Weights of a small GPT-style language model, trained from scratch on English Wikipedia: width 256.
Each number is 128 + 24 x the weight over its row's rms, rounded and kept within 0 to 255. Layers, rows and columns count from 0. Numbers have three digits each. The size before them is the row's rms in percent of the matrix's.

# layer 8 attention query, 256x256, rms 0.034, rows 82-136, columns 0-255
103:133162152105089143136111134157119135143117105118114164117119115135132153132143117170169157113089139182154108121153117146101111156131069136129118149149096161148106124089121114115160119134111135137110117145085153103118148125116164086120176127147080141088139123153137097094139148111141116132103122184127133120161135129142104130112160153178177133127157089138148125129099121129133122120128115151092148099129162118155148102148127188123139156109130132137115106172145126175167123139098125115140135125112172099074123141099101115139145142154116136149157105148151114168110124140122114163135153156117132144093143165098100146121157104127122113131095124142087144134163138169119128092115082123097084102095166129065130117105172112199167130125135155105175114125122113140150116163122116
073:124139151141103126125133116117140087112120110144183159117143103145126127147109112038120110115113091109147130151102088130098096173084177151134176150110119118109135084124172117119135134140081152089185158126082121094098123108107146177105157141103113151159167131138154156117112093147129152157136148104105137102133128099138145099092103133106168121124134134154108140133114088133138130151137104137155128103150126120110125114101105129141135172119134147140102105098144150132129074135130173137133134097116118135115120109105107126124174090145138168115154135110141109143155119106105114106154111100127119129120169144130156169119113118139118142169132139109077120132129145177137114140139146115145148132141129147078127166127138145128127123126122153124124149088143057102153109093132045
098:131135119138160130114125126146087157123101161097135135139144110143160105131164132144155120114159129127077089138107110106097117133144124158133181102104203153107145117124177155143115135120093211100119124063138115124140124125155107137133137115120119173130114126109123124145124110103097160215126134129111173131157105078134102131151150122075117091152125108142123126130116134128109203121119118099125129158139151156068094105156161133100137142111125148135106134138156124133109122094144099131105133092136128097097110141151138179138126113121143121123165175126119121138153150153100084148162139118157115165145104111060131120161136094135147150113110150137124118140150094140090124111148138120168122140113142144134128102101114124170117116121152098114106144158115118139129152140143107
100:125109131151162164103137107119117132148130131150139109110101092146110056112110101138134138121141102113114125134120126138122142159155112141168150143104129114116134123102161169127089115084066088144162100100098159139134147173145120165143166121135102134160121121102134130105176119089135139120114114162103135122118136142141161147138149142122182152169133108130132144135083150111105132119122124108146134150169105140137145153128123143146158136146109108117106126223106148102140105134123101126136116145139101154094137141142106153147124121083115102082109150119115143119171129123160150179149121153125129135129158126134138120166169153112104129118154151080183135117117064142146170156088177137138141135146109147139200119099119161108126114171116158107127101095122148131148115128132094
097:157148124176113168089096119140128143144115180128136171120087105116153142122151103146130119136104127170099134127173129134114131094131124121162131113137146158119121085153099135138107141128148085133152122089126106118145149121141105120138138088121150096139127108136142130122145138116113116098098161148113131107093135112118121127147128104125126116131115110105146144109121104083129080162123107105150120161148096123135126129093110134149081102153166108094142098133123070122163076131102132130153134153147150132135143127133080129149142093137131181108135177145109173137104142164139145126129132079120112160110147093094104166144157157128078148095188118158181131137132137111149166147126093126120127103117075139113105117107098139169123138177125174175100138113088120124166138168071124
100:131173134169132159102145172122146129109161139112123106192102124132116104164143135142121114090138086136161105108154099159175120131119162104142119125178104097120105134149081102164104082118142105108135148110115140091151092146146115141099162112072129108126136119115153126120149139080124103113139139133094107167133133116145085142146127125161164108125128135086082121166148147097133076180107136162125143147167118122164130148124121122092140112196168110157131134088104123137107133127123187120134117150139126133111105090151190144137120125162119116112144101136160164137081163144110121120112107123154144132127159141145103120086122135104154145100124151169120132131131104119110131140131138090124142132085116176151099110090116173135133130166111112141093136124119095160133139113126126
097:130148149147151106103128112107115150140125165119098178130140084176189146139148121133167129108163137100132148155094151110188111160105115106110145106128134105129148134083154163111074124115154200087099119156139155142161105139130105131132124091152137152120114138130149149152107145132065102172132163118127126128155128131151111108121166099101124099134122112101139126160191113115139110129135136127147142161148103146107114128146124124095133099126150124118137164110119084128120175157090096103136129114091121134125126122128132122127123115130119114155165138131118146153138141160111125128169120135133139144174139100073167133125197141112182154132085120105168149121099099139116107090127116126119164147139131141098117117085103149097151117126132107128139140182108142102160076120137110
102:136130158127071134150170112124153141097144092184115118121164151148193126158130135106135143121103111110147090136095106139160112065084132146141109149151090129121145110143152155112153092127124110116127097114100126125103142114117093131118096119119146146073131131171180184091143151149118109149093114128143118109097126106100121112104123171110114115108099112152127143148187120111106112131105135145138149170137089118124124113131152112132086096158143135094129089104103172093152128134089142145132093110163125105139120124130162142147092163125122141132110116137125113124142097085119145115137091084059147124158149135143120119132095146123163116151107100115131130103125154125117150124133159056114099126129108091106154127140118132156161125127152130141147156143162110098113123143166180
102:159125120132132095129148120114135121116109099138120105149143179150128129122156105144164150136140127161089090155073120188128108170104148121136138162142108127171122093090070190142106126125130109172138134108155126154164105138098108138126140113108140133109124133125132125135099103104107109164146104166157151105138122120162107107140125120124143086139109191122154155141137105127150148145129115073149148100090116143105088163139121161153154108112111106135148147148142137142132098152099113122164134098173160122170106095108138095118093133098144092142107126147167105117128123126110149125148114111115160144149181137069124123092139124103146173132136111115154098095126098187109062119139116097130120150114176108172107154149139114149134138114120143147135145157138139121139084111134147
102:161150159125125135096148109126103146129137086086119142149093122112110136122101142156152129158148104130132103140147107132177113126100159146091078138100138152125071123125055144105096125136157121141101150141114120130135117101108120107135129125103111126080128148116121100121141159124149111132143135140125126131145101125106144129077150118145174106155135106133116113116137138109107194155157152113126130144130123115129160128160121146146166139071099140108086101141068120148130192118148129145113155077118123124128114107146123148121102118092123099136071136177122132117154161107130154120124136167110091142125095163150112135142111125133105114129138129113163166104143145187159105120124114144101123094111140166161112145104156098076117125151164168167176110126107090125180099162126150
100:120156111160126127124135086116096089139157140120111142124072110103110188125181114140162143122155110099112157172133123125096123178152130131110128132148127151136175138141135125145141100094106133145154077145159108118155170113078106144121107103142113127169145101122162166076108125102059142133170135124099091143181146137121147081106119139160114153160072109114174122095140117139095088169152123113146156139090140145097149108152159149134118108150120098149110171145094148121138126184135134132168111091119135137114131094134150129110094152104130083126132114121131142148161119126115075123132075122128151138148112132111154122156159110172134115130105152137145143092113110120165141110122169123163124119122137114151130145135118128107123140141141147155105154138153120137160144129154104
103:099130127121131130102121073113145116102141144128080134174162176095165135147126155104151118120117109130136143143149120149135151171136089141142105113143097119158130131121118164141106141115129157079104098170173144161160097163117119130126119145114118184108119127135081161129160115096148144084107113156106114103182098150112122127108103112137130113152150080155134127144125122144105127113072116119106121135085155153147125113104153109101111142095160101149088103138136139123129115101130153140124141094079146176085149152122136142125097117093128148182136113155156150151118115130116144098113113122102131117082148135133153091123113177116178098126108095105095144114129119113171113087124094125148131187129113172141136138173101129127130097101141138148149123106133118123057135129147138
097:141119129130139134160097160137133135153097127129128135119097204139079123092207144168136111134133106145136147139125167127106138181146148139142126105127116112121118125143123140083144126104130114118109152117147102091140098088148100081140142158134136096122120139102112133125143119108166113151105177127135134127127114100159090120128143120162150115148136168104137167140129131132093116129089161133147147125132131141194104133130108124097092108125103092153133077114171145053158175136092112128144113135122113122132102136167135140118134136124120118152149103127144139122102085107151109153153156158126094186110106111112127161116103112138100097101193114114177131144101162151120087109144098137110097127122143111128078092096106115114094137113137104125079114150152137124119149151140153
099:152124169141110092145088100158125169103121155093117133130123116188126157154136104185151142146128085119172117096110098117136132143176119151111151106143117122156106113174113137107186137109140157075122142173115146116125094125143152146197144123127133105137140158167119170112096125136134122133121132119101145138148097106127119143134159156164179118121102153151093112150140130114088157165097112133125155140112102120168119114112097125090117129124147125101130125149157163125124108101088089136102139141151149177139115139120122179116132123123124122092135144100062119111144132094136101116112113114151149134097134076125111134127180130116144140125137103100128120114113149148169132132172126127098144106126133146147147168090136152100127122157085108131141151124145094129199091143142113
127:152154126124095149116167148100158121073153138106127141124097192090107152174104099088137101172153129124172155111114139136175097142149123106131092187150171157158104088121125127136134086163106128099146127147109119137126132082105147110117154126083122099121128157143175141097153140156111122105135158139157136140085121113165142113178113102153150160131123138134154117128105083159109168155125126115170120172127151133092094135156158108160117152154147111136127088127135126124150114109142129115120145145127134131125120128108160112130152122122098138148097142117140121132121180105089157163131096164114157131074179117118134118137110086123139120138130157171087113146160136143138103139125092109161151131144170135142126151136130109159096133146138141126104100134159119131094150165151090
086:127149174129107143134143153111142122079103128125130143129095191090153114118112134129114106098154147119154169114139159101151107110107120102094100187155128158154112122118124115160172124155132101091115114108108163163101146110089124103119146146112138127130137113140148106111126120134102088134077131125129149129104086114159114131161131089139145120106169113151099119117133098158083116102169141114132126163133128110125059109188141102162122152124148129111125120107164115124173100131094115145103125190141129126117117157092154096134149102104087139121107118097158117105142183126102149143105108149121139131128157144101153148096150113128093133132117176135153091130153123113156135123119101106132128140140150118096107126101137083121075130160164141107075073125145124095113131164128100
084:109133096106109143114139094130117132099162130143126159115129115101054138166110107121113125187098127160155145144093123118113099147161140141127111104133131153147122108107100110119125111104144144133149149160101076122155116112129152104090146146099126104113130143184126153154107147133185105078168159126172115120089144134132122110173119147166120134134122157144138079127149118120122180169092116123129116136093126143097119128093127131148109132157120081161140099127118136149157126109168157124174135128141121103157126079157177115093133150137119131128103134155120132112077119132133115151126163115079092134099188094136095110165138112124149142156145103138094171160139163140137138154161144112168136098154153121127124143182150163150094163141113120135148109116092138128112137135136120
081:131156129102086164130152141109155085074135104139148153110126161114091133145098116054155130149129087134154129128165101110125120138163124136109115145148116121139093131130138115148113105148125146101160137123129140188116120086077124131104164159049112118116140134161138131106146113138116110089151117148141141114122134109150118106144110113103153112122132117141154135161102109164122155190128144120109116153099109108091112123140134106139140147101119129128133097105123142146171093129143143150123137119131140110097128171096136107140134094105120142104078152087138081162151142108131131142104117141116164106084176122126145065099126110123112153105087094143129094175130100139134104132113110101178122136140146152150102159151159103143133125175166149133078106071160120116134124149135110
090:136143138112118129098184150109152126106138092163106127154097091110097158155134127100116102179132109109151130170097116133139137117110103101103119139111164118137095124086105124103079101133172129103179118155101070120129138122119122154130118126052094099146134159182164112104096117155111110088149120135132117133132148114139172103135110104109147140096132158131157118162152076156133162170141113109136128112137115151111154126107126143124122136140139143128087064105125124117136151100168151119125097114136102145124100124119151138153127147113134136123107111129136108155116147117115138163135075133082136096095146097149152126101148111123135164097105110182131130153136139133109088134102141102169171134140170107117129128165162074148150111137121156155128139138098113164082102153134118
089:142118136123113098115156117175107136134125132120113140150129094110085121143122105136121115176108134146113137149077112165124145134107151152120138142143123153134118132154052124130143160120128115126148160091106130107115137073182159156154147138125115095115143134152165159127128126130115115129109114118120149122131131153123105158169110145172121147144102131154129096093143108096148105119106129156186076187163130131122109173118139113144096050166118112126148125111122111075172140131138143140146108171131123112144153075159159118091131152148116109121085077152138121139140136128133159098137143117094146128126166152162090116128107116120156120136181149134101166109159123154116146149119115142084113087094116115163109107113115157107130156152086161133136133084114143089122110142146146
089:095123141121063149123161119144142124120166155119097110129128160111098130127112162082144141134121123093163137093124109081158132116117125124084083204134122127185088134096099142164147126155140098100138129119089175090127135146146077115077193147146151091114151122146179140110151145157101118104095127116140137135116133136125106094138119143102149144086130116121126124156108102125131176168135163170149141148130121098147121122141131110171119147110137136124107111110120118120163151094090121134115180127118110107118136151096149115150173127111112096089117135129108117153147148138145165150099111130133143140096130110164128110096106094150113141141095118114146118120152149099164114094106114128124131132111093110088137172096115126155166123168143121149112083137136144120141090166134132
090:101156159099104175162146189141153106147148103115169134111108111091105088166102105124158123129128165112101116128077149142119125119103128128154181127152133099116158137127109124147154161116159160145159190129179133156116106108110145115114124114109118164098116132126127118148100128101101126132152095097166145087098151089124160148171148125100103132153114119127128119163099121096130127116110111125139111136110144090130096164112128163147134102142102114141137139145110115132141129125109065116118120133119117135109077134159152094162121124181128154073113107117102109112127138112124164126137133123111159122123154161130127103157135175097145138156110126119097148158177147156120104146115121166153161073112128119164129154097099148086126177128122150092138168097123137121145172139121103
091:130137116149140136144158134131124103136151116149185142104119105114127144150158114115085116095109113126110087127089122169094132143125176158160156061172123109101149160150121109115103130114117138157164111142139115141123109124153158139129126109104102091108119118128131114103140100135150172172112125123160135163144156080120110149124156111125130089174119110096131098128132120094138147142121136120124156136135132105123138124105126149107096078178113145138148130152105177116118114114113103164146139110095152135128141093147136115081092161127168180150126085107131098156136117128105123130190183156132102133164149135131119158128110108121136136121140129153109147121076141181079129160094149148127098116096124179156115131145141161153147180104103140099120166123086132165140141144165116
096:121168159126084187129116129136184101109120139136109124086114188134075126133092160090141124110136120149144131140162161117103095123115115121120086162160138120151130143120154138126127098140118166131119123136118145161133136134130090138085151120141173103134163101119169124145145125178125123098127150094130160112133148092117128085137106123068109101115160139145139090108086093169117150127164182106125167110148148118171115135136114117119167150089147131083129106110128143125129147128082146108113122120132105151130158176103172110182125112121137120127116185116143107143117110107122163102154152132151168096127135098116137111084119121149109151073075136125142108137123154116128082104162132103120120146127103104103145136126132123138154125106178118104116118114178125119110160129128130
094:123118119171126150113178161138177129137103169092141128125123150123105123123083109088102098144147102079117102127103106111136187134121147106155158147157114146149082130156109129109117126105113064108152134099084158108079140134147103130137132150105119137197126122146147127101140136139118152128169129109155158128162128174111156151158134100116095164088137144146139159095132123114136133139153122146155137109100117116129128170113140191163109107147152130152153121120098095134132117137190073112157109129136118109147143125102124140132154112129184148116153160127121138110135132153138130156130096117114101125148093140137122090095093113169117133184153108145173119071116151133084155115143106116095165108134119133159110133116147091121132124137093130151096114145154139113122130093141110
098:136131155164122114132144110161182091128119099138117163110152120116086136093137128144129124155077095158129122156150118123115128114158111135141168069101153084114159099126118089109118145123151139142102155176144128126154138122151110126093117129129121156092124139162133140139074161134179107097152087170178130116097123112153149122126117115120088142108112153091186098111172137127147163110127123133129152134111126140146162098113091100136143145103112138099124132111073099110137150121141170142139109118155123117127151154132122106098091127111155095150131122167117118132138133138109117099121146124118076142117147133117116112113135119108138160116118066069129182156160172149133101124147143137126150088137142130173095136105124149128127162103115106143192165145146123161164106115093128
097:140149135149163126164119127120098163129139124132121105144154077101151114106166114165126171152118128104104087139079097154105113155160154109114149110127111092101158159145124116095142180099124121144128118093163106127112096160109152143161107107108093129130093132104081117132121147092128116147114132149123124124143104138101108169112168107127125121158108126083066134123171148083168113185091128122085106172136093107141180128083133167119128100148106136162118143118109131102127111131140139166134124131153157123141109110129116128113114168131165167131114094126087121156130089155131088118134124112135110124166155123139115140163119145130129126148135096136099156137147143179106111185141156144118140108087141144148142121127126148111142132119080155144144183144097126138178090105128125
089:145098115143109110141187141167149134109120138155142110117117125098142125149108145100134084125108146114177135132136144132158123119079131146124129172134119176120126158148118136137131126136187150154151072090108158123098135095168148120116102128108134118086127105104161132112157093157154140126156149083136113115131129150153120130120135129140101125100117100119154086120106121105100164160147141179151093144163166122147087118159124090179084098113153130159139119138165114182140137116134089150078125155105131089135116164154124122150162104158118173105121125160124128097151124135183140155120096120094140138122132096120120115168130086153146124200115149150109109140122132100128123109140100137127116119134140162116122167110116153134152130136102132119109112069161124117130179159133158
104:123126115099156122114082121126154150120159103135133167172130091171142112171109114144124160135122141155132143129084148126121109149122136118110148082149103162141137104144129155143157170096143121141131136151155133170099116167143154121161148168156110131082113129177119138117155135123153137141117156133087122090110160110143155138126135115140120140137152119117158096129157114088156125140137155162094069144087151116103154189138105114059126111174106142078146072146138161130160128177131106121182102164111135107106079098143150144086095156165164118140128144157097130095137138168125143159164127123092140125133127123144118130145122128142119111095146124107142145152133084146111150138125126124129093098131098140123115129146094158115113159086119140109142105075105127116132126126118163
098:119112147144123141118094113096131119123115154125089174151148146185164123097177182132131142101134113151141119128145107137107089091106107172145175151124125090144100105128140177151147097165118122158151151110123147109142117163126139101114110132120100113110134131117109141135107107152159124130140131136131087128120100124159159096175130099077111151117139157124164082121156127147170114145127129121167147128156155167104129116128126122143120097136117122114084101083165118131121122087119106124127110128120107105154093109127168128134092156114124175165145113161131140123133154120162122142124042157142120160145089162112112135086151144107100113083139114130086136159137122131106140149115107116099138135133162121159134096118136091127152112054148133145136161119182096154120165127109129
101:102152121100101108113132105125138104136142149106138104136140124112126158107106136097159137114150086146136158169137108153123156154172164137084117133096112135120105124124117087151094145126119163112154114118101127122146108079131142099103136161094151152175139135130175115159156072116135112137127089151096123136119128148158131124138182121070133078077101083114109154066153182131170181132134131176098138087084117136115124103099124128105123126125115130130132132073108110142156129133131177129163088138121150130120120127104080099164104072145125133114144162131146147132132137150123127103102163168134087115121152193133144109124080128122164137133139126125134108129124099159112153158125106152121140131104136139132124097114131153152114151149123129147096128146144109170132141163139098
067:103127104121138116116113118128114103106124160091170159117088147157108189124135114133086127126139107101152106097117150152155110142189141085087098141127109152135128154175124122140110144128149126112107138088148126102169117137096151121183136122116103091127128125151135125160124164141102092099137113152137134101096104148119089152137154104175150109132129098123158112130140138080144102159146151133121113194106126121111117200139135080155095113115134114106112152157112098097180089137105120109154102169085141166125141086131148112147122146105092146125115129124128109133104135166129146118143117114100122123106142127183084086096117145099137181109138137129155164123131120116113125139125131143148124134135137141190093116128150107132099134158082089108126103117125143130143103096145167
099:161125151094082102107132117158100170144121119148113125091131161129115109158123134127121105134150145152118155126090090089180141111104103094132109109112153108111140137102111118132123127141167176119100153151146099112173117111151112104147121157089136104141111134082120114091128114180131102158109122145115151153117178114133135133133117130152139159073114167147084121123068113172135111116115148121118153131151157113154134123119157130121084130144109087115165123128104159144131137128139152087123136096139156100161072090111146097134147150113113109117134122086098123126110182126127115110093151131145099167076105142148145102119149138115106104161134125118121135134110136155155122157137118133174141137192154117107147117117108103133143143086120103146133139174116164102140163117055149
161:126143107113164136149100132134116154164137097149134124121146069141173112133150121148149135116098135114115090156107087134109131105113148124164156051114118120081137154168120125097131169113138112180131091127163113174171112145141167127139111107164137133110074143125102125115103147103139157134111120124143128106137116147126127154102157156135099142136108095074102102123166148060144125144081152135112130141144094117117185124099106163104114093151096135173142121142122141129086135165137115117145101153124140126120104115143126181094092168152155119134136087117099146139136101162141085126132160136111091117148122125162105156162122146122142109152151123114121160138125091123107144141128118141109100116109131157122138110167120166125132138112096105165149184149101161130138122158163135
095:102116101129142165136097105147131109128111142173137106115164127130074087126128146137126155108117138117073136090107125166153106090116161157115148128164146127122166135101119137114109152131155117139139105100117122161141099126145146099123134072117146104138161096104140087123082151111132102138197124101134104146155134080159096152139123145131114145116153118116160109149104127141082136090123103153191157105151093154144131126134115106153138123151142127144112125098105156131084104152140150114147149121091120093119113121139078111142145120100149156140124116123113143097149123131121116091158132117146086191099138141125138165120096114121111172145130144109136141150123060114112185105152116117104138123138169179129137130147140135117147117085131071082140128110133129181106139116158096
094:097145139143159099141102115155161108162091153093154115135162110123128142116088125099155123132123175125182155130126107152100158123153108151139139125102119138111158094105166098125155145113127147103169111103097128157129102164142136108124091153064158065114126130110137137120125115116159123068111122130099164109118122121154105117148127079175113094146103141149129132134154133114127125154101122157143127148129086148157103136135148119112121143096156109143147078142116075131134168115129130132109146128105188156118109128119116155137116135138132091144097138121085119112078132148105127109101091146157118140096109117107143193132093174140161110133150147103151127145177182139152126120147149138148119130137136114138130134101132141107165171113121169086118140144076172144125119133120084
101:118142120142126151142152142121126158116154146120150129135137155127107052112116105096146153115154154082137139101120134162149166143119112112167162153162140105112117113138165123109111077126127095168135127129147119078137138069165097080107139106122125134106150109109116116122137113139088134102133142120096126144133178137092160110131108149137118109083148132147116123098123127131092102134083171144104120118133096158136077126143107169147130127130138119117115106134067117143127121127125130129101075154110141117116075120136131125104188124124138131148102122098123157102094136121125153143155173104120127120088124145121142153143062105101109138173188126125155171131106140133152099128165113133100137119102112102171147161131134132082130109150088114146107069131154126146119186110149137
098:123115167103136184156136119134200099151119142071148182131148161116159121145126142122109117155113121101104132154104135130112113104153178107179113121117134114148128122124152132146095106176077132128129110186138094147130105125134143108105158122154123127142143141108141162139133098149140098118123126167129147121118139126094112113161137126096118117131127096086103090135118130132094159185101090085098167114130089106100125139151124136164170149121125156102117149188098168135134182137102084120135138108175163121114123095111155117140126136143141108128170132184125100111159100105120188168171153125103137100144120130141114135122120138123159119152097158121147144123134108142117120130186106139152119127132150152129148149161141140148119150114139120109141151136084083130114151152120126
097:111120106099107111108140142134140123124130076132168171159124145144123114143110120088124154156151154161150127117140118128116077177144172129150097133083143127143143160113119109150169133125102139132160178132156157124110111138082122118160119134123115089135157125189113137122126155131115103104130082136160106118118132137173146130141111128091104158139094160118136144165136140131082119119123104118158107152082144148103139119137123127123170144166137109123163130127145105123141109194185124167124164130154147097128182142153128154101131140130128143110122138160126112125115084162138147112126127134147168139100150119132100088103109106122116166162085145133122130149151149151104111161115169183185093099156112154156124158172166136141115097184122128094119098119117151118129156116103119
101:160152136093179155144115103120121091122160134103144142157114124122118159114119129120148068117107096123154117132130149146089128121129139100146113119108117096152103185143127127130117142100103141134136143126133143143110114113081149168148130137121126146117119123128096128156133109158168136109150115073084147082131147153087127116163164095149103128093112138147108125140072114113109138156091128045161116136138105160139140131109132089085192158096101160100143145133160185143130144124148155138135158129115133120145146149125088144118139104149113138108135137135140134132131158097109132169140142160167126110087135127080142119153155120123114133161118114121107142152171123158147100147162119153148106135135172126136157102102143146080121161150103115097127124142154137174189177130147099
096:124102111118158086156125133145149141137117176101085110131184138163122145161177158128129126168135161139120153047130116167132094129140139115128143128111085101143138132133126149175120135158162118097109131124143146118183113155168129148089112163188147119117154134119108118149127115118083090074147125162170119149140125109140133129144109144168115162159102115153112156149179150146087091139115076150128136113114137119142129116121136117163115142139115139122182126104097134123148111108143156102135152139108117104127143115107118103100135154118129102156142106182134105127104141132154118138117109127116091165176145114117102110140137176143142145155214109129158132131144120122117110135131084129140134131132134090138137139130159128102112113144102113121184144095153134132081110134109098
100:142117168124087105169103155123096091119122195123151128100139125121144142152182173140135161059173135087123117136102142118104139130125102112117131162134144155110151062107126128162137126158112183124113127106138121133114146090123112109181110127150135141141109128130110110156174087108086152123136108141116115142105103136163087121114141137082085160105152127107149086069106104140144086128164130075079146167128129134138132158112131133115163099134110144118103113142117129123128144123101082095141132181127114127108140098143148134150146124105113140111098121161149126121168158172068104087142090126119116161155143107136127158112126150123157118135115140109135126094126110105161132139106095100131123155127134085142137106136122106128100125131145166132141121145164146113141095138114145
104:119152142103092124078136126130128177143108112134074113127118105122166144101153111106128146146140094133108091135107126093146126135132086113155163107158133142132091116128121129141152144098127174125118145148128126109089095110147068127153134156170132190123099112171116122159125116132148119162102098130148141146108118111159132092133091120125125108092133165142153118119091133109148156156096112187106115167104129146164124131138094114103171157133127145127116126136161100124151116137134077141135149148116127124121137169150158183161157123097157137151120140132113144144088118182087099130142167161143115126118148123094126123099163115114172104145117132167098124129097137145121123155097160168138163158158089131093132128107124147147119116177165111143163100178105155107119091142133156
101:138133151160110149117153151165119104138130140145117171138094121124158162150123113151149115104135102130079090177101153115134157145102135156083156136135118194157134173103098137096137141125155123131134145102130133121103148156119109144143155140100122139158119118149151145131153151103159109145076129131096096112130116082113118137170166129107132134129151137154130117143134170116118102162167136163114139109099143156136165139149144155110139079131151141123145104176119123099142146090082113128111155090112140132127130140170152135137121135148118123115139125139160133089139143151083130140123128116121176152147079155117093188098132113135136135101104151149124127146161160207120136129119086122130086115136076137144083102116124145114143147129120122146168182121166135174160096092153147
093:143114119128183107142125117143155130139121135124177107140156131129118090172166168160146128156157139164115078158091166153133123116109119111108123146148118126083115135150138113149110145139151118129174145111089159170108159145137122096114108124103160125129111159114104098142091143132088143134131105137114125132139120174110145123160125090114156116094171120100103108180151137119129167113175123146142167128123171128151117153104124127149113118085143154155123114102135117149168130139113084141091153149142168142132143155121127135165148110157161164067112105168137116098127091158173118124120133140127109117176165167161112139132117109114110155131121118117144108073127133087141146122094123136123165128111136059057126119110117111111157132142148118118131136148113131129109133078131177
089:150098115107098075108117105141096106122143106147127087163156137104137114140165170153046110193079133133157109165138118134125096127153132132093123120103160162115074180124116133110142172107156118153123090138154125123110105154134128151105145136108123102126139174145171134152123088169147102126164148101133137139152159142149118105121109114147141098088116121157133138131078106114145126124159151188170092120092103129127133136111141077120140138135100182137146142134135148180120136123122138140085087167145108111160158107116138121141135156097140133152116093108148133144100133108185133136128104064157095105103126104121161118096138121139147136123102138128169127155118122110106130108122154105146089097132153124106132141147143135138130128138153128088136153132102123147138158129138127
068:143123119122112144099150164101098112155132118081137122125136130142094126111117141152157159158120162108117104169092108193123099151157142150107127132089094141117141152146107118133138101154091147128130129116138131142132147116106142143127117144117131132121145136169103161118092157163101105093134066155144148155100137143125122130127123159141132078117109150092123161151123136130143144112076108137091066084182088136132133095111152099106085126114078131124161145131169139122097134135102188128136082126142103125192138147121152114116133171146128118106135115130098162131136108089125141119105151085095127155091147163152121138133078128133114137146116115160125132138101105142121122066143133158143148159126121108152101087146103145136145175159165108101119156111107126157139156113091155
069:120129117150148122135118159163153138154102152185136134118181102151125115148121098111162107133175162156109126140131128145110141149132148093117143155105114130154123148139162135108108167125095136130099099089096142091096131118130135144093126136093134118110129145143125117096184105165094106103134150164122124181093107134121167168096129130161124114130144111102121142152105130109111122079087143162122146148149140110147074100115100105119152161128118093150160129103140120154142112118103146130109169060136118101116147168127127142093130097140128122119109145124103112114130139107143126131088110114097119146167151173079124155170154118120137144174088130096114125120109101070123139116175117141096142150113145124139117124127072106166137102136120167100154093088098140175141138140081134
074:152119116113168084138154142116158153180149153109116108128164115118069087094130148133121138124114127118102180131095115127124087115188117118162161118147118139127176171136124078168117123115129125177135152116091121149145152073181101145155142121165129144125138172136121122102139143109102112113116121145111105137136165134108143136147151167105090148138136090118113077101116112124142115164091098108147087140070106123109115174130123144126133126104124159121120127113117115106153097117118158126139123135118122113096100140166129084105106118129149111151102117147131145120140104151117141160135132122147158151143103083115116145131099126114086110124106116166153141091107098118127087098161112170144076110134142117162126093135137173143141163136145083086118135101112163160156114133130085
070:143155150147141131112151129164136125109105130155074138147131140157171136096118103154090130141135102157157075164134137130161135119045180150122121153147136089143088131147101148111177145122146099127141122172119142133083191138141127086127136139171129163145131111109132125155114167131145150131146119132147142140131094108131132083139138134143129136098114116131125111140112096150095125118188154125151145138095115166159127091114106113128136184096156143103119153155154105133151159164132112120113141139133151149130155097139082155106149106126132150163119156095178091167090194110133109107117134127138089107105164128124153093086163096167146120134163137102127101141156143158153130115093123129162136156109149144138110130139147108153134110132115124155151130140129095106155148121116117
087:136149105114104157100161145097127121070118086119129168166141145110125155115103107113125134119124133151173147147056145107113173130205100103156156116102126097125153142071138120133102156113169169109161135109150165127136107132124136157160102129079125090124124111138088123127115141131157114118111125111159098112153176132112121153132134078142178110155173143079150158176142096118117120151136111116122112105169072085133119117129136121127107075110128119110172136155118141069130133098104154133117139131175120124152108149160137131166122150102133152135143118184076153151120117144146130178129113123133126151137153148122135131156117112150134139115113113101128176140121120135113122119131133147131119136160106125114117140097161128119142171117155121117112187127155140143117124127100138
072:088104124108141112156100136132146155153131155109107170131123101118145106119133118164147149149144155105097121107170122131129112121113163132101114121147150128103077162169116153085137133152122132151142136133123139176119174101152142129123135125150170163154119120082139115129138110112130075126082135160083180179082118134127136141119151136113096110133121097106108104153103147104170083134104102152163123118141142133123132129129100132123167127114101122107123108115108150174126149145109124142136082136132119096170132140136118129099099122172118140100142156103130142077079123117091117106125157145107125091087129145084106140148149129124093155161140140124162112180125093117145144143125128141121121113087102120159125115132069156117116087142117178127144061102146103159150183121123093
079:088104120117115101152119084122139135157144168134155112144156097116131076102119113122147149141130184140133162089131135155138096119099139115138085118159117094139082101119147114135132113107092106079126096112142105140109116146149137095138097138138125131130152126117104146099144120124162114148112149121119138139132139113123106132127157134111110134100095095105094102129108145111130131125082128151111112111131131107138121091100141163064123136155104140144104135101149141163106107153121123065135170130154109046160183151141109142120121116133120106125154167102135154106089142111119091135145184103117170154082119154109119133171111124100159154147107179127120121117070126148096158119148118144102135117089142152158129130105071154153118126151081112155103092120105114091144134137154134
082:134093071132088099166115142155128148145145129167156144124153114114123133137129153151170157162122175098087112115127114130130145081117146141153133085150127112097091169144126138102111134105105083119149138122101158141139154043174149084114135109108127106121136118113126092137139131139138122118122157131145134180091165125153125113105142154125114129115151116098126113107115168080180112162099122144103115132114144119124155125110127142144140104095117169122110097096137126130162126140122112142127091113150116100140041173152142127122085117142144192094127146150137127096092124142130201089097135127084125102126143128136110120142131131122116126139137107130112119137115131089127103148141073151124115084131092143140106106148080159106127152115128135132107131113147165136146129100157129
097:147119127112158076144133117131091135132147112108182143140110107097085119121131113160149125145133148113159131111081126175118146133133153151135147120126110117125144175135102102111119111122127154128127122123177087165146076142141184127142158141136130123103115108155107134130089151129123108100116150165138123174157104104094144135158125127138125134167096162085108115131189162081149140161090151142096119145134125148108133136094108172091105097167108140140127118105110110120122119145169152130160127133132140095143090129111148123086097146141141153173175072145097136118094143117150126089149160113087115149143099115146105105107104120141158121136149129135128145119119150156069108127139108100118120084114162149207123123117127156143135155128132132139127152169103130086144124182124153